{
  "n_kv_head": 5,
  "init_std_down": 0.0398,
  "schedule": "wsd",
  "decay_fraction": 1.0
}
Each number is 50 + 10 x the weight over its row's rms, rounded and kept within 0 to 99. Layers, rows and columns count from 0. The size before them is the row's rms in percent of the matrix's.

# layer 5 attention value, 320x320, rms 0.0278, rows 161-181, columns 160-239
099:59 47 59 43 40 52 61 39 54 39 41 48 68 52 37 58 66 36 45 58 54 62 49 46 47 52 50 53 55 50 56 43 54 41 62 81 69 67 51 39 52 39 47 42 50 48 48 45 53 63 54 54 52 40 31 52 42 45 49 40 61 61 39 43 48 58 51 43 41 56 45 38 44 58 49 43 48 59 61 47
103:36 64 57 42 28 48 58 46 35 38 41 35 36 43 55 28 51 56 50 52 50 55 65 59 53 54 56 34 46 57 44 52 57 52 35 54 52 43 52 77 52 60 53 40 48 39 47 56 60 58 41 63 38 50 48 63 53 45 69 77 55 51 58 55 55 57 42 54 64 55 55 50 46 47 51 57 51 50 38 59
097:36 39 70 59 41 65 28 46 61 51 30 53 59 69 57 52 39 39 43 60 42 59 57 40 52 47 57 51 60 49 55 51 63 46 37 48 66 64 40 60 59 60 60 55 57 26 52 35 41 50 32 46 66 58 47 49 56 42 56 56 49 39 49 37 45 52 43 38 51 66 50 61 56 50 70 51 56 47 55 62
100:46 63 58 36 41 59 32 38 53 32 65 47 67 49 49 44 44 48 63 46 59 55 56 46 56 51 54 48 68 62 61 49 56 55 59 51 49 40 60 55 55 36 26 48 49 41 52 65 38 43 44 53 43 19 55 49 44 39 50 47 53 42 48 52 37 51 39 58 48 47 46 59 33 36 57 51 46 47 49 53
099:46 39 39 46 63 56 57 58 48 39 47 55 46 39 38 48 54 34 36 58 48 51 51 41 40 60 57 56 64 43 45 57 49 57 47 68 49 44 35 32 54 52 64 53 56 62 42 65 74 46 43 30 49 53 58 43 60 47 36 49 56 44 54 38 64 30 43 33 51 65 59 48 66 41 45 31 47 33 53 56
094:46 55 56 45 40 62 41 40 47 45 42 55 58 53 32 39 42 47 54 39 44 33 49 52 63 54 44 39 71 52 55 49 40 40 35 56 54 43 46 52 65 55 51 59 58 35 49 42 52 50 52 43 38 45 61 64 56 55 51 45 41 64 56 45 30 52 56 36 33 48 54 49 37 68 49 48 52 60 42 51
100:61 42 46 52 40 44 54 42 48 54 37 52 41 51 66 49 62 35 49 43 32 51 60 53 44 26 48 41 63 46 43 48 30 62 39 35 56 22 78 48 56 53 47 33 51 53 50 40 39 60 35 55 50 43 61 54 53 44 51 46 54 61 49 48 54 64 69 56 59 52 53 74 44 30 53 38 59 49 46 49
100:33 51 50 41 53 33 54 52 25 38 43 42 77 46 46 35 52 47 39 41 49 58 66 59 45 37 28 55 57 59 48 44 69 51 55 41 45 56 32 39 66 49 50 53 61 43 50 45 68 62 55 35 62 59 63 40 33 46 52 43 45 62 46 41 49 48 43 58 28 51 29 55 73 53 57 50 45 62 42 44
093:40 51 47 63 39 60 38 45 66 44 45 61 49 58 53 51 48 60 50 57 54 32 46 44 36 38 68 39 36 53 42 66 44 47 44 34 73 57 42 47 37 37 55 57 14 53 46 51 48 41 44 44 56 64 48 58 45 49 55 59 43 50 52 55 58 35 42 40 73 61 47 44 64 51 53 49 58 53 35 61
094:39 42 44 43 41 37 48 59 53 53 38 62 56 52 54 73 50 47 57 52 70 39 42 60 32 49 28 43 62 52 55 56 46 52 54 55 44 54 61 24 42 37 56 51 61 51 45 47 47 65 39 52 50 43 51 48 51 57 38 35 54 36 45 49 46 50 51 50 41 53 38 56 61 45 34 29 46 59 44 36
103:52 56 44 55 52 59 50 37 53 68 53 33 49 50 36 68 48 57 61 53 64 38 41 42 55 51 28 46 55 66 36 57 51 56 59 54 40 47 57 45 33 61 56 44 43 40 50 43 59 49 47 53 36 59 53 29 51 53 36 40 38 47 63 41 58 54 31 49 63 70 57 58 42 50 63 39 51 52 35 52
095:46 49 60 57 55 43 61 48 42 41 35 57 49 48 49 52 54 48 54 60 51 48 42 50 37 54 41 27 47 59 52 52 52 60 68 56 64 51 51 51 55 53 43 50 47 47 59 47 51 52 28 62 45 59 35 42 65 43 48 25 47 52 64 66 37 44 57 41 52 46 58 47 55 45 54 47 47 49 59 62
103:58 49 51 51 60 50 43 43 51 54 50 44 39 52 34 59 54 46 51 56 56 33 46 47 35 50 45 37 55 30 47 42 39 41 52 43 58 60 26 25 30 66 40 76 67 52 49 52 62 46 71 45 47 55 59 64 44 39 61 62 48 59 61 51 56 43 38 50 50 45 61 50 42 23 55 56 55 47 43 67
095:49 07 50 57 41 39 45 58 41 58 56 58 41 60 67 49 58 61 59 44 56 59 48 51 48 47 46 54 44 63 54 48 69 44 53 39 58 37 50 56 51 37 49 49 60 48 42 45 49 50 44 60 58 55 40 62 59 39 35 54 43 50 48 43 69 48 27 53 33 58 36 51 45 65 51 53 57 50 56 44
100:42 64 44 44 59 42 48 64 51 35 54 41 48 43 30 52 54 64 45 40 49 49 60 41 47 59 48 51 54 56 67 44 66 64 74 45 35 64 56 31 41 52 50 60 51 51 43 61 43 38 78 66 54 53 56 42 58 46 56 69 50 53 35 51 36 44 38 41 47 39 59 44 61 41 52 45 45 47 42 35
103:27 52 66 53 59 52 36 59 48 38 43 44 44 53 42 51 54 55 45 51 56 43 48 39 36 35 54 37 66 69 64 39 57 66 54 48 45 52 68 59 54 55 30 50 46 39 48 36 32 41 33 63 54 71 44 50 36 56 59 51 50 62 45 53 75 51 59 44 41 47 59 52 52 67 46 63 41 48 36 46
100:59 45 50 56 44 44 33 76 48 64 46 54 51 46 58 53 37 46 60 52 54 71 52 61 51 44 41 34 48 45 55 52 51 45 67 61 56 45 71 63 54 30 44 56 55 37 64 67 62 46 29 50 47 57 53 29 55 71 33 46 42 55 38 53 65 61 41 46 38 54 50 44 54 48 59 38 51 47 38 49
098:44 56 62 50 54 46 53 50 73 63 49 55 49 44 29 46 57 47 65 55 54 68 65 40 43 46 40 47 59 55 49 39 48 26 52 33 46 62 67 49 44 47 41 47 68 65 49 60 66 58 61 36 49 35 37 61 58 67 61 54 61 53 74 54 52 51 50 60 32 42 59 62 54 47 75 41 74 54 47 70
093:42 53 58 41 51 55 63 66 48 35 48 34 49 45 46 56 58 62 39 50 61 55 45 37 23 40 58 52 60 57 47 46 47 59 60 50 35 48 67 49 48 35 54 54 39 55 52 41 43 41 46 54 31 55 57 47 55 45 41 57 29 69 53 59 51 66 37 42 54 42 46 42 52 49 48 53 39 57 60 48
092:40 47 37 42 53 48 35 47 37 64 62 68 35 58 54 42 46 34 41 42 56 50 70 56 60 47 43 69 50 60 49 42 41 51 60 67 49 27 54 38 61 47 30 53 39 41 47 46 59 55 46 53 48 35 48 60 58 69 54 53 60 53 58 48 43 52 31 35 56 71 51 42 49 31 41 50 51 65 51 56
103:43 53 65 49 55 57 40 52 48 49 49 44 42 36 51 35 55 54 47 55 44 55 54 53 53 51 57 30 52 51 54 62 37 42 64 41 64 43 64 41 51 49 41 66 26 42 54 46 44 62 54 22 43 40 43 50 62 61 52 48 49 58 61 42 44 45 51 48 56 50 47 35 62 47 43 47 56 42 34 62
# layer 5 attention output (transposed), 320x320, rms 0.0344, rows 161-180, columns 160-239
099:48 53 49 49 45 50 67 60 57 59 24 46 44 46 61 50 46 51 53 60 50 38 48 42 39 48 54 63 61 55 52 66 55 56 48 59 46 61 46 53 56 70 60 50 41 49 45 65 38 39 36 33 40 71 52 43 54 55 45 57 39 48 46 37 55 67 56 61 62 58 62 58 47 54 67 49 46 48 39 60
105:54 38 48 56 64 42 44 52 53 56 50 66 54 60 56 55 47 69 30 48 59 50 64 45 48 40 46 43 60 54 54 57 39 45 50 56 45 58 48 56 34 46 38 57 49 45 47 45 25 38 77 50 43 49 37 47 51 66 21 26 46 42 48 58 54 42 52 56 45 55 57 51 58 43 53 51 55 53 57 37
097:47 53 46 55 68 41 56 56 41 47 55 67 42 51 37 43 48 47 65 47 46 49 61 45 54 39 55 47 31 61 51 46 25 58 53 65 50 33 45 41 48 32 43 45 40 57 45 58 45 61 61 50 33 51 61 56 31 61 35 49 67 62 40 52 32 57 42 47 38 50 38 42 63 38 44 51 49 62 55 50
099:60 41 58 59 52 41 54 60 49 62 53 45 54 58 59 44 55 54 45 60 43 54 55 61 58 55 46 48 46 49 53 41 43 51 41 68 40 41 61 42 50 36 62 42 54 34 58 38 48 47 67 52 42 51 52 43 59 52 56 51 40 62 11 61 51 43 43 42 64 49 57 56 51 58 65 32 48 44 52 66
095:47 54 55 54 55 35 50 28 57 62 36 58 42 39 62 39 40 48 52 47 43 54 53 48 69 40 46 74 62 63 57 69 50 62 48 58 40 53 50 34 44 50 62 41 67 48 57 57 41 42 55 59 49 60 56 49 42 55 60 67 59 55 34 46 48 46 65 49 36 53 40 63 36 51 48 54 50 64 45 44
096:48 46 54 55 46 27 43 53 48 52 43 46 58 48 23 45 44 76 47 49 57 72 54 54 58 46 48 45 33 53 54 51 47 44 51 47 46 43 46 44 51 45 48 53 56 46 45 64 52 32 54 51 61 48 61 56 51 64 55 36 55 55 66 60 59 67 45 51 41 44 64 53 73 45 66 56 43 54 48 50
096:67 51 60 56 54 44 43 37 44 33 60 63 50 66 32 54 42 44 52 44 55 37 44 36 55 44 51 51 56 63 37 57 55 58 63 59 34 58 42 38 44 54 49 50 53 50 42 47 59 64 72 47 60 58 52 43 55 60 48 34 58 50 49 42 64 51 53 34 41 44 60 33 48 70 51 66 55 41 50 51
098:48 52 45 40 57 46 38 55 48 56 30 45 26 51 62 47 33 50 53 60 32 52 52 41 45 52 44 50 44 36 30 74 51 53 43 42 37 48 64 56 44 51 57 44 39 50 54 53 60 53 46 66 40 38 50 46 43 47 50 49 55 38 57 58 52 52 48 57 56 59 48 56 37 62 57 56 34 27 61 40
096:67 59 47 36 60 54 53 54 74 67 42 43 57 40 51 63 58 47 36 52 46 27 48 56 45 52 60 42 50 63 55 43 52 47 44 54 77 67 41 57 56 39 65 44 70 41 37 53 46 53 37 59 50 49 51 56 42 39 67 36 56 41 62 71 56 58 45 54 56 62 42 42 39 30 43 56 46 43 45 45
095:51 46 53 61 51 50 43 44 52 61 56 39 46 62 56 49 59 37 46 39 51 66 58 61 39 39 50 58 53 53 34 51 57 69 42 33 50 57 47 50 35 58 48 52 47 42 70 60 54 50 36 57 39 59 48 53 35 48 48 73 56 46 63 64 57 60 49 59 24 37 56 50 37 47 58 55 53 54 48 44
104:41 56 53 48 40 45 49 41 45 52 72 48 55 39 57 32 63 44 51 49 45 44 48 54 37 62 60 73 63 61 63 47 59 51 34 58 51 42 65 75 52 38 50 55 36 49 49 61 35 50 44 48 58 62 43 58 37 65 51 64 56 52 51 58 41 61 42 57 58 44 53 54 62 50 61 65 61 51 60 36
096:68 59 46 66 38 57 67 55 56 44 35 29 48 53 68 35 59 39 47 26 49 72 49 43 48 52 60 56 55 57 71 51 67 50 40 59 41 46 59 67 50 64 46 31 53 49 40 43 59 53 46 47 32 53 58 62 58 71 47 57 63 47 58 48 56 43 47 46 44 56 40 40 46 43 38 57 50 55 47 57
104:56 61 75 43 41 71 51 61 50 41 57 64 76 53 52 45 57 57 58 42 44 43 71 39 56 43 53 49 29 57 65 66 59 43 70 41 51 63 46 54 45 50 55 25 56 58 41 53 54 33 30 54 46 59 47 42 47 46 51 37 35 39 55 49 53 43 55 59 63 48 46 59 73 60 39 60 34 42 56 45
097:50 61 45 45 49 61 70 50 48 48 41 45 40 54 31 51 58 43 55 57 37 62 38 21 39 43 42 63 62 48 32 40 58 44 44 33 45 49 42 53 51 33 45 33 46 52 57 50 54 44 49 53 62 29 64 34 38 45 54 39 41 44 42 58 58 54 44 57 39 40 52 60 63 50 42 57 40 50 58 62
101:47 42 57 40 62 51 48 57 47 52 36 47 56 45 53 54 53 35 59 62 35 62 48 56 47 60 47 43 55 45 58 38 35 57 43 58 53 41 49 38 64 45 65 47 42 40 27 48 46 58 37 64 54 56 59 67 42 55 48 53 37 37 56 55 52 52 50 66 56 46 52 55 52 75 35 61 54 50 60 52
098:51 27 39 65 69 36 56 53 47 53 41 52 39 58 59 45 48 40 43 55 48 59 51 62 51 59 53 65 41 43 31 40 32 21 47 60 60 40 35 55 72 52 52 46 59 33 63 50 54 48 47 54 56 52 50 44 55 40 44 56 49 70 50 62 30 32 38 48 74 59 44 37 48 41 53 64 49 48 61 49
097:55 64 64 58 53 47 43 58 55 60 50 53 56 48 44 38 58 44 40 50 46 39 52 54 54 56 37 49 52 62 54 38 41 34 46 49 36 40 26 50 45 52 80 28 52 46 54 51 40 45 46 37 58 53 75 27 39 42 56 75 62 53 51 56 53 50 60 59 45 47 47 49 42 54 59 45 39 39 51 42
098:61 57 51 36 60 45 40 44 57 27 49 31 51 42 42 26 48 60 45 52 47 61 47 82 57 60 51 36 39 52 58 43 58 47 63 50 59 47 33 59 51 45 48 40 47 56 56 34 58 53 33 69 38 66 42 37 54 63 40 49 38 64 53 57 41 46 32 38 39 40 66 49 56 46 36 59 51 31 51 47
094:59 49 54 46 45 75 45 31 66 62 42 54 45 57 38 52 42 38 34 25 65 45 41 56 49 52 56 44 46 45 37 51 51 61 59 42 51 60 48 58 49 86 46 48 59 52 48 56 36 54 61 45 50 63 46 61 51 46 55 51 60 40 39 51 57 52 53 49 49 62 62 53 23 62 47 68 43 63 52 71
095:59 58 45 59 54 48 39 42 60 45 45 52 45 59 50 25 57 52 64 54 54 51 35 37 44 61 49 28 27 62 51 46 52 54 43 38 61 50 56 40 53 61 67 58 37 42 65 49 48 45 70 56 52 47 49 40 58 52 69 57 43 41 60 39 56 60 70 33 59 57 55 49 69 58 60 63 70 55 52 56